Part of a small language model's weights: 10 layers, MLP 512 GELU.
Each number is 200 + 20 x the weight over its row's rms, rounded and kept within 0 to 999. Layers, rows and columns count from 0. The size before them is the row's rms in percent of the matrix's.

# up: layer 3 MLP up, 512x128, rms 0.315, rows 29-81, columns 0-63
# down: layer 3 MLP down (transposed), 512x128, rms 0.3, rows 29-80, columns 0-63
up29,106,214,226,181,197,210,171,227,208,189,184,184,224,195,206,171,207,207,179,197,236,230,201,214,204,179,186,184,196,169,169,209,186,249,195,197,208,221,232,225,187,215,176,237,202,206,239,224,193,223,221,225,214,212,208,218,148,201,206,213,181,198,198,186,214
down29,101,192,206,184,192,167,206,266,196,176,213,198,207,222,206,206,231,223,218,183,203,159,178,209,198,193,178,212,222,217,228,175,204,187,191,210,178,182,226,207,219,205,170,189,203,206,196,202,190,216,170,188,210,198,188,176,199,166,180,193,234,188,216,203,174
up30,114,196,213,206,194,207,201,177,238,155,208,231,199,191,224,191,199,209,205,164,166,177,216,212,205,163,196,196,202,225,231,217,214,185,231,192,205,218,247,196,237,178,197,200,241,177,175,193,227,198,200,186,185,201,226,192,192,206,185,198,171,188,217,170,163
down30,110,199,192,174,210,223,181,230,189,206,205,201,183,226,216,208,179,198,192,191,210,240,161,186,214,168,194,169,228,202,197,164,164,184,186,167,187,208,187,207,186,161,184,188,210,200,200,215,214,222,222,239,188,181,209,204,188,181,220,190,182,183,188,218,214
up31,101,209,201,202,244,186,177,207,179,209,213,189,181,209,185,197,174,237,242,180,196,221,209,188,191,215,193,196,182,194,204,164,209,199,179,186,178,209,188,197,210,224,195,177,166,212,183,194,194,193,204,247,238,212,223,219,215,186,232,218,249,228,179,210,183
down31,102,199,223,182,212,202,211,202,210,204,208,221,191,196,165,196,197,216,221,238,173,190,259,228,219,216,206,212,201,183,232,244,198,212,203,234,189,193,209,227,227,191,191,201,225,186,188,175,224,183,190,205,197,205,196,205,180,209,223,213,162,180,253,165,189
up32,113,211,232,214,200,212,233,205,192,219,182,171,201,228,185,205,191,194,218,244,188,174,171,184,202,207,196,162,203,183,157,194,216,203,183,199,206,218,255,219,210,179,230,160,203,188,200,196,197,179,190,184,161,223,252,230,175,180,179,206,220,249,164,223,228
down32,112,190,212,206,220,226,205,188,197,189,190,224,224,215,214,204,168,207,203,205,217,195,204,184,206,229,175,197,187,228,181,186,217,167,178,202,208,188,217,227,237,177,214,151,205,175,179,159,187,181,214,190,214,234,200,221,166,192,198,191,178,224,200,230,203
up33,101,188,192,183,229,205,152,219,216,215,213,170,177,187,168,180,195,214,208,207,177,179,186,194,212,188,188,227,206,224,171,195,180,181,201,180,168,201,191,211,204,198,186,189,197,206,211,193,213,200,202,185,180,184,206,207,239,162,183,239,190,192,191,200,207
down33,098,196,186,226,209,216,224,166,191,166,212,187,228,193,186,198,196,182,179,173,191,181,213,179,194,196,178,162,183,183,205,203,243,195,195,209,223,189,211,206,198,196,199,180,183,218,203,197,166,189,193,201,160,206,230,179,187,261,206,180,213,180,176,186,203
up34,103,182,221,185,215,204,171,211,221,179,211,187,217,203,186,196,223,217,194,203,224,203,203,201,228,209,162,181,201,215,172,199,198,182,189,217,229,172,171,207,228,208,235,190,201,196,156,196,216,197,229,215,190,204,207,224,187,207,243,212,181,169,217,206,221
down34,101,185,242,186,179,199,186,197,192,201,214,191,227,173,176,226,237,199,195,211,218,200,197,193,235,195,223,194,237,212,222,207,204,212,227,171,189,208,179,221,209,232,221,223,176,197,193,192,222,195,217,164,238,206,192,195,191,198,163,189,195,202,168,207,159
up35,099,164,213,182,184,195,215,206,196,219,170,175,206,203,181,174,186,179,183,183,198,232,194,218,189,199,176,183,203,218,182,208,222,204,182,197,175,206,220,197,179,189,180,196,180,217,188,211,199,221,181,193,214,183,179,194,178,179,211,193,201,207,167,192,194
down35,102,194,227,192,202,234,193,176,163,172,167,230,230,200,168,181,202,237,186,183,187,214,216,220,205,202,217,196,213,199,223,188,164,227,206,158,192,177,178,191,185,210,173,222,183,195,194,177,217,194,162,206,190,232,218,195,203,166,211,201,176,182,185,176,198
up36,102,223,192,204,205,215,179,191,212,187,209,201,207,205,219,191,211,204,187,216,224,160,210,226,204,217,184,199,178,210,187,207,211,163,186,217,188,180,201,207,229,200,164,218,216,214,187,190,214,159,218,248,196,242,184,187,191,211,217,242,217,219,153,206,201
down36,106,224,182,192,210,184,203,195,239,204,210,194,214,205,196,221,184,237,234,214,162,244,204,205,216,200,190,189,220,177,255,153,196,199,217,214,219,192,220,200,197,184,194,212,171,197,194,220,202,222,207,230,206,209,167,183,222,224,199,209,209,204,224,201,194
up37,099,202,183,194,201,192,174,214,183,218,175,196,190,190,200,178,196,162,196,231,167,213,170,192,208,222,250,209,219,202,218,163,200,179,237,249,189,204,188,177,230,203,201,186,156,214,190,195,222,233,202,211,251,198,219,232,206,188,199,188,241,227,243,183,223
down37,113,194,206,215,198,202,198,198,199,191,196,221,153,207,185,219,209,185,226,215,160,207,190,234,193,184,214,189,219,184,157,168,224,211,192,205,244,198,195,208,177,231,189,225,193,224,210,209,198,202,189,202,218,191,223,187,236,189,225,198,185,193,187,214,190
up38,097,183,233,222,185,188,171,222,185,201,175,218,227,223,205,176,199,193,192,213,188,182,198,177,175,250,211,196,213,240,207,170,209,180,224,172,215,232,231,203,209,185,195,195,202,207,227,212,189,189,178,221,224,187,241,189,166,193,225,193,211,203,225,191,190
down38,096,205,162,207,205,223,206,162,205,197,194,184,211,175,178,218,133,188,252,202,206,185,194,209,181,182,229,168,195,166,208,196,220,207,195,193,179,209,196,197,223,215,165,215,225,199,231,170,176,180,172,196,228,204,215,221,173,198,187,210,148,213,190,219,176
up39,089,219,196,199,191,183,199,178,192,170,187,183,175,175,169,210,173,205,176,215,177,210,176,165,167,178,156,191,194,214,207,204,192,176,225,201,177,226,207,216,205,204,165,176,194,187,236,181,213,167,237,193,209,205,201,209,174,174,205,228,227,200,234,202,189
down39,085,220,145,215,180,204,205,195,224,157,187,219,190,193,207,216,247,181,244,205,151,221,209,204,178,196,236,193,215,212,196,170,172,191,188,212,196,212,171,215,243,176,225,196,192,205,181,237,197,199,211,192,172,207,215,171,183,191,184,187,189,195,200,184,190
up40,108,183,169,210,191,214,199,231,188,185,203,221,178,166,213,222,217,177,194,198,213,171,216,206,184,210,216,199,210,176,174,186,186,203,207,218,202,192,167,247,207,167,185,200,193,187,199,210,216,175,226,226,168,226,176,228,208,210,227,186,165,188,182,220,211
down40,103,192,215,191,201,208,191,212,220,182,219,240,212,187,181,221,202,181,188,250,205,188,217,195,213,245,206,230,229,167,205,199,194,196,219,213,157,199,203,162,182,188,187,203,205,221,182,210,221,205,203,190,216,204,211,215,180,232,203,170,204,211,187,192,223
up41,102,229,182,206,177,182,201,171,175,191,184,193,208,215,187,186,187,222,164,194,180,212,149,218,212,185,205,228,172,200,178,186,201,230,180,226,194,219,233,191,227,206,212,192,183,213,195,210,201,215,212,228,201,214,192,201,217,201,225,212,187,220,194,220,188
down41,102,165,216,142,175,217,229,197,216,218,206,184,176,196,193,214,184,192,219,202,214,214,207,180,200,209,208,213,218,189,202,218,178,197,188,201,235,184,200,212,173,208,219,219,197,147,227,206,210,189,223,174,183,196,168,202,169,211,183,220,218,194,242,192,182
up42,094,211,180,211,204,189,198,209,191,208,198,227,233,215,184,206,193,222,190,182,207,198,199,188,212,235,170,208,176,232,234,220,196,200,197,224,204,168,223,186,219,220,180,199,227,214,190,210,165,211,190,202,159,226,212,194,178,210,197,254,200,157,207,192,191
down42,095,187,224,190,200,202,177,199,207,221,209,183,229,200,214,182,196,160,177,203,194,219,200,249,211,169,186,194,199,198,250,197,226,169,240,226,139,161,186,202,193,229,254,192,186,216,205,201,208,203,207,198,178,191,187,207,194,229,194,197,195,185,200,153,140
up43,093,195,181,218,227,239,242,195,200,217,224,217,202,168,214,194,193,196,173,200,184,177,186,186,239,240,168,220,199,167,231,187,194,164,229,168,177,229,239,173,193,193,188,206,188,220,192,236,237,217,177,158,180,163,175,204,189,170,201,181,206,208,226,189,169
down43,093,178,218,172,202,185,194,221,203,229,201,211,226,222,173,188,220,200,202,226,196,231,178,198,196,216,180,193,246,205,179,174,168,228,212,212,200,200,168,186,192,180,195,175,193,187,192,231,180,192,178,187,211,228,177,194,185,185,171,219,231,207,206,171,170
up44,105,172,182,164,210,228,244,188,199,186,238,213,177,183,220,230,171,210,224,224,188,215,195,181,163,187,186,210,152,196,206,171,179,218,218,218,208,200,201,191,184,179,222,228,190,201,187,196,228,198,209,185,230,169,204,251,174,229,197,193,191,188,212,179,194
down44,098,231,240,187,171,206,176,193,162,207,209,231,210,250,226,204,182,176,184,193,200,216,203,183,196,192,193,222,222,187,221,224,207,211,247,180,173,197,207,179,228,187,206,207,196,216,212,211,215,204,205,205,206,218,203,201,227,193,194,172,220,191,168,212,153
up45,099,203,186,195,196,200,231,215,220,214,224,207,246,190,186,224,206,186,220,195,213,189,165,186,199,222,178,196,195,193,193,190,234,164,191,179,219,208,211,177,216,186,180,200,191,194,212,159,168,194,227,190,215,214,220,184,170,188,194,229,198,202,184,197,203
down45,098,199,211,208,233,220,206,178,186,204,223,183,206,188,174,176,203,201,245,197,211,218,206,231,175,186,192,196,209,220,198,203,158,200,213,205,180,203,207,180,210,206,204,226,197,195,153,179,180,190,205,207,212,207,212,211,215,200,229,167,211,214,190,160,233
up46,108,193,186,189,240,186,170,213,221,195,210,187,201,176,208,212,188,174,158,223,161,211,191,232,208,194,229,226,239,224,172,198,220,203,195,161,215,177,190,163,206,195,231,226,214,212,172,187,201,225,207,204,171,197,225,189,198,187,225,176,183,200,190,198,215
down46,092,192,202,196,173,210,197,152,198,190,170,228,226,201,216,189,230,190,190,209,202,177,197,188,209,220,189,195,199,199,213,151,190,210,180,226,177,191,201,185,186,182,180,206,185,178,208,199,238,152,223,227,211,216,193,223,179,175,179,187,185,196,176,200,210
up47,100,185,245,233,235,199,209,188,177,217,204,236,187,177,210,186,158,152,187,229,248,183,230,175,186,220,213,212,222,203,207,195,216,177,197,211,198,203,209,200,172,192,213,171,192,207,174,186,205,171,147,210,199,198,215,185,206,211,186,164,187,136,174,199,220
down47,094,214,209,165,211,204,193,213,229,163,197,199,239,227,197,232,223,207,160,202,162,205,162,177,210,210,226,217,187,177,188,187,193,228,227,159,204,182,237,229,188,219,222,191,226,220,170,201,184,190,206,206,206,203,188,214,212,204,203,229,202,229,209,183,194
up48,108,161,230,188,241,166,198,197,171,196,176,179,199,177,202,191,211,171,189,229,237,231,185,191,195,206,176,220,183,174,215,186,227,175,209,216,205,187,176,194,216,182,214,184,194,223,198,209,223,206,233,198,218,169,187,184,260,199,203,186,195,232,201,230,193
down48,104,198,211,190,185,195,201,187,226,195,183,219,172,186,227,164,184,194,211,194,205,189,205,160,211,211,204,161,201,201,199,205,192,204,220,194,247,261,190,202,211,201,223,214,199,211,226,206,196,227,216,189,220,204,222,188,197,170,216,204,210,171,198,217,240
up49,101,203,204,182,200,178,182,193,190,194,199,210,192,205,179,179,173,192,169,183,239,202,202,182,210,198,202,174,189,220,219,181,178,164,225,202,195,244,222,203,218,187,220,203,180,242,206,222,179,216,186,244,192,210,225,183,200,251,250,218,174,191,183,218,146
down49,099,180,206,193,215,220,187,191,214,208,214,195,208,166,196,213,200,180,195,217,184,197,175,241,183,223,166,265,216,186,222,192,189,189,209,208,185,217,188,215,209,165,232,205,205,187,166,191,176,220,209,184,218,179,194,170,186,193,208,219,194,213,196,168,236
up50,098,231,240,193,204,197,182,241,221,207,245,195,213,177,180,173,209,199,171,183,198,221,169,225,216,200,195,209,179,207,188,170,178,206,199,199,204,178,190,212,212,211,196,201,227,248,217,184,174,216,269,171,184,184,201,190,177,212,208,204,225,184,180,227,198
down50,103,224,227,171,196,201,199,210,209,189,224,186,159,244,215,213,198,172,176,164,169,206,203,224,186,205,202,173,195,179,183,217,184,231,189,230,227,155,163,244,167,175,218,219,182,191,205,187,190,175,225,188,204,165,195,196,197,213,205,217,205,207,210,185,173
up51,093,169,207,236,172,243,220,195,178,181,208,178,204,172,198,198,212,214,193,235,203,205,189,214,198,187,214,206,212,179,169,200,178,201,207,237,201,202,217,200,190,220,228,193,227,268,215,208,202,213,178,190,180,188,173,190,221,237,218,223,184,220,228,205,192
down51,098,201,167,212,226,200,203,209,214,220,184,187,227,192,187,197,209,208,231,228,181,192,173,230,212,190,178,201,215,202,245,215,192,201,246,192,233,214,195,195,214,166,247,173,203,224,173,196,213,188,171,220,195,210,227,221,193,167,209,185,202,236,199,197,156
up52,103,197,203,221,219,198,200,180,230,209,193,222,211,182,225,181,212,208,205,198,241,210,177,169,203,234,177,219,173,184,202,179,208,176,176,196,197,182,153,231,188,199,186,189,218,161,219,197,171,199,179,184,251,208,187,210,198,194,194,190,207,184,210,214,203
down52,107,201,198,209,207,179,197,169,179,228,199,204,202,177,218,162,213,232,194,197,167,186,224,208,214,201,218,208,214,185,163,210,241,160,179,201,187,192,236,216,195,208,230,169,195,191,183,220,183,181,178,218,237,205,198,194,218,211,186,197,243,187,187,196,192
up53,096,196,203,205,185,237,208,237,237,208,227,201,179,221,205,206,211,187,193,194,175,183,241,165,197,214,206,256,215,216,186,162,190,190,188,181,179,231,205,189,199,194,195,185,157,208,221,177,193,214,214,189,204,187,197,216,233,185,182,200,200,208,176,210,210
down53,095,226,217,200,161,168,193,201,241,194,191,187,201,203,187,184,200,208,226,209,192,243,188,177,175,206,203,206,225,182,245,227,192,199,198,194,233,207,207,204,198,187,162,195,193,219,205,227,215,157,182,175,208,209,225,201,197,212,201,197,195,169,244,223,177
up54,103,222,168,187,195,238,193,196,222,189,208,185,192,201,223,191,203,178,203,181,239,185,175,207,167,199,202,192,202,204,203,169,164,179,188,204,159,196,233,197,193,218,211,235,230,200,205,164,215,220,223,166,189,208,190,179,201,188,210,224,178,198,193,212,202
down54,103,193,201,178,178,215,193,172,192,187,179,186,209,206,213,194,201,205,216,180,210,214,179,198,167,238,197,196,213,190,219,177,198,209,215,231,211,196,241,186,167,187,233,201,166,206,192,198,180,203,209,178,198,198,190,208,235,223,185,204,216,204,172,184,184
up55,109,210,184,213,166,197,198,202,196,195,214,196,233,208,210,215,208,188,200,241,190,205,202,210,195,219,186,184,207,176,208,222,176,222,208,219,205,209,181,196,169,223,184,205,185,207,203,226,246,226,193,177,201,167,202,197,176,227,213,192,238,208,214,171,203
down55,103,188,202,191,166,200,194,222,198,184,176,205,220,207,190,183,219,204,143,171,193,220,228,207,211,169,200,192,202,189,192,176,152,196,166,191,211,156,184,197,228,193,183,183,161,213,192,211,216,201,223,196,180,184,204,192,227,195,177,202,178,195,213,183,212
up56,094,203,177,191,179,221,191,230,177,198,228,198,147,167,242,227,203,230,258,199,202,223,205,206,188,189,180,175,189,163,198,206,193,215,183,212,172,197,199,221,214,195,207,207,180,181,198,204,225,226,167,172,179,205,167,206,182,200,207,194,199,220,220,174,210
down56,092,187,208,186,196,205,213,189,215,196,229,235,235,247,212,172,184,192,182,225,229,219,178,193,199,205,212,241,229,205,205,193,188,175,230,198,164,184,183,177,211,218,160,220,237,194,175,186,222,194,200,220,222,195,208,209,232,219,200,166,188,176,210,232,220
up57,093,227,164,200,193,219,219,222,189,213,204,198,170,197,242,199,202,230,178,238,198,180,188,185,204,202,196,198,190,177,180,186,219,198,203,208,188,186,182,227,195,205,208,222,159,209,220,199,203,191,217,172,199,199,164,185,206,205,225,180,207,157,206,170,209
down57,097,163,200,196,202,189,169,215,185,193,163,195,225,213,177,173,175,219,217,171,190,180,213,207,224,207,224,227,179,209,199,231,188,168,203,200,202,216,178,234,202,177,197,148,197,178,147,191,235,207,211,214,198,240,222,235,165,177,196,236,205,198,195,197,210
up58,103,232,189,181,184,200,169,179,204,149,203,218,205,218,191,192,169,205,243,208,185,181,202,201,202,184,182,184,176,203,165,183,191,226,198,214,229,195,196,190,208,174,161,173,189,183,186,190,195,212,233,228,228,200,189,175,239,181,203,216,235,236,186,190,234
down58,100,206,198,200,203,196,172,207,202,176,195,236,203,187,206,225,184,168,187,221,197,225,172,203,196,207,177,208,217,222,186,181,214,223,181,235,208,171,244,205,187,197,198,207,240,185,218,214,187,193,207,233,186,227,221,179,224,212,170,203,194,211,187,188,178
up59,104,194,206,151,247,186,201,179,210,187,213,210,209,207,210,186,202,211,154,186,210,194,222,184,184,227,206,202,230,202,229,201,198,224,162,202,210,211,181,205,199,187,213,219,195,238,209,223,160,220,219,235,184,172,214,204,206,207,216,169,188,209,197,198,203
down59,104,222,207,205,176,218,236,216,203,202,184,201,211,172,189,208,230,205,194,189,213,216,185,205,220,201,183,181,202,234,203,175,167,186,224,226,214,230,175,166,224,177,218,199,179,238,184,189,190,177,217,192,181,193,215,200,227,189,198,195,211,172,194,215,179
up60,092,203,185,163,184,200,220,211,223,232,233,192,171,210,192,233,151,199,203,215,200,196,184,192,217,186,201,218,206,217,214,250,185,215,230,207,206,207,225,197,202,173,247,200,225,178,220,205,234,209,204,211,218,173,159,208,196,210,156,208,244,208,184,228,193
down60,089,221,202,218,188,184,209,182,195,193,203,217,233,193,200,204,183,209,194,169,217,196,184,173,244,195,196,189,214,216,222,203,201,207,197,186,192,165,162,205,182,207,208,210,183,182,185,209,198,195,193,186,222,253,234,216,249,190,233,211,177,217,192,191,192
up61,095,153,184,220,178,210,195,238,192,221,172,175,208,153,199,217,215,220,190,204,197,219,227,199,178,188,204,232,183,216,193,199,223,198,228,198,199,197,224,181,223,196,224,205,200,196,188,211,181,228,198,235,176,232,179,190,207,197,194,216,197,239,204,248,221
down61,099,199,190,169,213,200,184,181,171,208,206,158,209,231,177,185,185,210,252,188,225,207,252,168,187,184,202,214,168,155,219,240,237,215,180,216,209,224,208,198,203,181,205,212,223,202,220,221,220,170,188,205,223,204,218,181,186,199,208,224,176,170,211,200,205
up62,108,161,207,192,188,221,180,184,180,210,231,195,191,230,217,207,203,227,205,186,223,226,209,147,191,192,174,191,207,202,183,177,195,230,192,207,230,174,182,209,194,202,212,200,207,218,207,189,209,198,191,231,220,183,201,187,192,219,182,216,213,206,193,218,181
down62,091,181,207,169,191,206,177,206,196,229,171,216,233,187,246,228,223,181,198,233,177,168,228,161,225,213,221,196,182,221,233,215,177,210,238,197,218,191,181,190,219,193,178,186,199,231,181,208,190,187,194,219,201,183,156,198,216,211,187,207,179,201,193,195,169
up63,102,253,185,189,196,202,208,188,215,194,211,173,200,238,201,192,164,213,169,206,224,179,220,241,196,205,208,188,201,207,178,181,183,169,198,202,196,189,178,199,215,208,205,205,215,229,215,187,182,190,256,167,208,225,196,193,221,187,179,166,165,192,204,227,194
down63,098,214,206,197,177,216,178,130,189,202,214,174,192,245,226,198,215,217,183,222,202,203,183,193,187,202,220,193,177,218,188,188,180,199,193,200,187,168,212,211,214,208,223,224,209,166,252,239,199,194,183,203,183,231,203,234,204,177,212,206,227,208,188,199,197
up64,107,185,176,196,174,216,174,191,211,208,193,187,206,207,209,216,208,219,201,214,162,220,211,179,203,204,188,190,201,177,194,182,156,211,199,208,232,163,215,220,193,235,179,196,244,192,208,224,186,169,181,167,194,220,173,213,176,175,204,188,245,203,227,225,203
down64,109,183,174,221,226,200,206,156,203,182,190,232,211,178,178,179,179,151,205,172,229,206,198,201,227,177,208,185,194,195,215,237,195,193,216,194,206,209,220,211,229,212,215,237,214,205,234,207,235,236,174,195,208,187,183,199,198,180,214,202,220,206,176,207,210
up65,101,213,212,194,174,196,200,190,206,232,228,236,196,209,195,180,223,179,189,187,189,176,203,183,206,174,167,249,207,214,164,198,187,184,216,196,226,165,206,190,186,183,181,227,194,218,189,209,224,223,234,154,180,242,184,170,176,151,209,197,194,204,199,185,187
down65,107,190,194,197,222,178,200,168,202,226,178,204,231,194,192,159,238,220,185,184,185,224,192,182,202,189,200,231,205,201,202,173,198,215,199,239,238,171,196,219,171,189,207,187,186,226,195,189,172,213,189,181,237,205,200,201,160,196,185,161,230,200,184,204,163
up66,119,180,205,241,200,224,196,186,172,208,188,224,180,222,234,187,208,214,231,214,220,191,212,182,212,184,151,200,196,169,205,177,221,187,206,167,216,222,190,207,185,198,194,221,196,193,157,218,214,176,215,186,194,232,189,215,187,235,182,198,228,196,187,189,166
down66,102,221,215,170,185,171,208,183,216,198,180,205,202,206,168,182,201,204,181,191,219,193,186,188,184,213,207,187,215,180,195,214,188,246,137,201,196,222,196,231,202,229,200,218,173,197,235,205,189,206,198,210,225,203,209,166,196,199,183,181,208,190,213,198,197
up67,110,205,189,199,210,193,184,204,177,189,224,194,203,193,183,231,178,182,197,200,193,203,214,216,215,186,182,226,207,233,229,221,225,176,240,179,196,193,224,195,226,221,208,192,195,186,189,213,184,219,169,226,176,184,205,205,236,233,242,207,225,209,214,214,170
down67,114,209,192,202,231,172,170,195,207,187,179,194,164,204,220,227,174,195,219,215,197,180,202,178,207,215,162,232,198,184,226,173,187,155,188,202,221,182,198,189,224,195,214,167,196,218,209,215,206,217,223,200,198,174,190,205,213,206,214,178,191,201,207,173,177
up68,102,192,203,199,174,203,190,207,197,172,232,195,196,180,202,170,216,190,195,217,235,211,213,192,213,211,199,204,153,160,171,223,207,174,245,191,185,203,218,205,186,168,166,165,203,213,216,229,176,157,213,191,189,206,192,226,198,203,220,205,173,229,201,200,236
down68,099,197,243,168,201,209,196,188,210,181,187,222,205,195,243,221,199,184,212,207,220,216,205,199,219,182,188,234,228,214,249,169,228,212,228,169,188,201,203,189,173,187,182,203,148,191,161,225,217,191,212,193,217,204,216,202,223,160,199,194,204,198,193,216,215
up69,097,215,239,223,179,194,182,226,190,226,172,202,177,182,213,182,186,177,195,213,184,183,171,204,212,200,215,182,238,179,174,218,195,205,208,223,225,224,196,198,205,169,232,192,196,200,189,191,209,182,214,203,199,214,202,241,193,179,182,193,179,191,185,234,218
down69,095,208,180,237,239,209,203,239,192,219,206,218,198,181,241,212,243,200,196,214,214,192,227,195,176,214,201,216,200,206,192,195,214,189,183,175,218,235,195,207,212,207,173,199,184,205,193,172,217,188,209,179,185,185,174,213,247,178,231,178,180,183,190,192,170
up70,102,183,194,203,209,205,189,198,186,202,202,211,176,182,194,218,176,223,210,230,196,204,175,193,191,175,229,235,191,181,187,199,189,199,229,194,223,193,182,237,199,229,162,186,167,161,186,207,229,210,154,192,218,194,207,186,215,185,200,163,189,193,197,192,210
down70,096,209,193,175,199,197,219,182,227,205,202,206,204,218,231,180,217,194,214,186,223,204,205,215,212,191,205,214,232,227,236,193,155,190,197,191,188,193,198,193,199,189,207,213,228,195,197,187,230,226,190,269,174,220,202,235,187,174,199,222,170,209,229,206,208
up71,097,203,173,227,214,185,231,206,209,224,241,236,222,175,167,254,205,192,194,165,184,203,178,212,180,198,208,202,173,219,200,208,191,193,208,232,195,202,183,218,217,219,208,207,181,197,239,212,220,198,199,204,191,232,187,174,218,211,175,213,224,230,201,212,196
down71,099,198,164,191,207,203,185,177,203,171,202,207,204,197,190,193,198,211,234,190,226,239,197,212,204,188,203,208,201,250,234,205,218,186,211,210,179,204,169,175,181,203,178,208,193,214,222,209,214,203,217,227,200,250,184,171,204,193,187,196,179,206,179,219,173
up72,102,191,191,202,211,193,201,215,226,187,215,198,195,210,215,190,173,197,216,212,215,191,230,194,216,204,195,188,221,217,194,223,195,205,188,192,230,133,180,158,184,217,210,176,194,195,199,186,223,217,209,187,200,217,259,210,224,198,181,195,205,233,199,178,219
down72,095,225,215,226,193,191,205,224,174,211,191,212,242,211,195,206,191,168,197,202,211,207,196,208,230,211,182,178,215,200,204,251,183,203,206,175,216,175,179,227,173,185,200,209,252,211,226,179,226,221,182,181,181,219,209,212,185,209,226,218,189,239,193,161,222
up73,106,188,202,178,192,191,190,203,196,213,237,201,225,211,172,189,175,186,211,204,195,222,154,203,218,224,223,210,200,258,203,171,203,180,210,174,185,226,201,195,194,210,192,178,190,208,232,193,217,153,193,212,199,233,194,188,173,202,226,210,203,223,181,187,218
down73,098,221,219,197,166,171,248,213,189,187,222,209,194,203,203,204,171,219,223,215,211,199,194,216,217,206,191,166,237,215,184,189,205,205,233,184,216,217,189,191,197,182,195,189,189,212,207,173,179,176,221,169,182,196,190,208,194,172,202,180,208,172,163,253,196
up74,106,240,189,224,205,221,171,176,216,201,233,207,182,181,233,225,191,174,209,169,199,193,221,192,233,224,193,220,212,208,204,148,204,211,181,217,200,173,175,193,202,177,184,206,170,206,211,222,196,191,199,251,202,222,178,196,171,202,181,196,221,168,198,221,208
down74,105,203,207,188,160,210,185,187,160,218,184,195,248,202,207,194,232,208,197,196,200,171,221,240,234,201,202,197,216,217,147,199,236,184,183,217,188,222,203,219,237,204,194,184,216,214,198,192,188,179,186,225,178,193,222,232,188,208,218,186,198,187,196,195,204
up75,104,172,182,172,155,216,212,234,200,201,148,199,182,212,195,207,190,198,230,186,181,185,230,213,211,186,191,203,213,214,185,181,204,224,196,216,168,179,210,182,212,207,191,193,217,223,220,238,222,201,192,209,204,178,194,158,217,244,224,225,190,193,182,197,201
down75,114,203,199,195,166,200,196,214,223,228,170,191,154,185,218,230,208,187,194,226,202,220,210,203,171,192,226,240,198,170,201,220,226,193,207,219,212,215,181,197,213,205,226,216,245,205,201,173,198,220,167,215,192,189,212,206,215,196,205,208,176,224,165,209,175
up76,109,194,231,198,223,191,199,221,188,181,217,176,187,195,219,202,197,207,234,197,219,223,222,223,227,202,126,203,200,186,226,176,211,188,194,187,171,192,212,226,225,226,205,207,212,209,196,223,224,218,180,216,196,169,200,188,170,194,233,184,177,198,249,204,191
down76,107,243,252,188,206,215,182,185,197,238,181,179,195,192,228,232,201,227,232,172,189,253,186,191,183,201,198,226,251,190,185,195,198,201,209,217,187,240,205,205,215,193,221,236,173,196,194,202,173,215,192,220,246,195,179,217,206,237,203,191,200,155,196,222,165
up77,102,188,231,241,203,195,147,222,149,159,197,191,188,207,215,213,196,195,195,200,207,175,186,206,183,175,190,196,189,212,198,205,195,206,203,198,155,168,219,174,213,213,201,192,197,182,224,200,209,199,217,213,210,201,233,219,214,201,190,200,223,227,182,183,191
down77,115,189,186,201,193,205,204,223,204,209,208,190,198,175,170,170,184,198,194,182,221,221,210,236,190,214,208,198,182,203,171,208,202,202,187,170,206,184,200,227,181,182,173,181,204,195,210,186,157,239,208,190,240,187,210,194,199,208,186,176,213,220,199,185,188
up78,105,210,193,173,202,168,186,180,190,179,224,178,207,223,202,194,178,213,168,204,198,206,193,190,162,256,183,187,203,203,206,208,219,194,206,208,210,217,216,177,187,205,228,180,191,210,184,167,179,216,168,191,202,199,212,201,188,186,201,150,212,240,160,169,201
down78,091,160,235,224,215,228,182,197,234,184,207,192,218,194,202,247,183,206,177,198,207,209,219,234,188,213,213,176,219,194,189,174,196,201,247,194,196,185,187,195,197,187,172,200,200,191,218,192,228,175,232,203,212,216,222,219,219,232,230,204,209,223,210,211,215
up79,102,223,238,181,186,193,155,204,213,213,166,262,186,166,195,220,208,212,207,213,205,205,209,218,157,217,208,189,207,193,203,201,179,184,173,232,188,191,191,233,198,191,210,180,238,193,211,187,214,200,199,190,211,203,223,190,226,208,227,191,244,187,180,162,170
down79,109,207,158,186,198,219,175,225,220,215,206,211,165,227,217,209,183,194,185,195,217,182,217,205,228,181,190,155,207,197,213,222,191,201,207,188,217,180,222,218,250,201,201,218,194,207,206,229,221,209,159,214,186,224,204,200,210,202,191,227,160,188,167,198,206
up80,098,214,214,231,183,152,209,179,196,186,212,221,202,175,187,206,233,187,226,196,199,188,220,205,228,163,192,197,190,183,190,185,212,220,219,212,195,192,218,182,183,188,183,210,195,201,192,198,164,240,228,210,196,201,190,235,159,195,215,217,189,183,182,210,233
down80,098,178,213,206,208,215,239,211,212,187,185,176,220,222,221,196,217,218,220,187,231,184,204,191,211,193,188,225,202,223,239,175,190,204,219,185,219,201,203,191,194,198,176,189,182,190,163,212,203,181,179,203,206,217,214,194,194,186,217,214,194,253,213,209,190
up81,103,204,191,191,212,201,195,237,202,218,198,204,208,208,184,198,199,263,169,202,213,179,188,192,211,252,189,220,218,225,208,235,201,227,191,172,215,219,214,208,158,210,210,204,220,219,152,201,219,187,199,220,213,210,185,197,203,210,206,184,203,215,221,222,179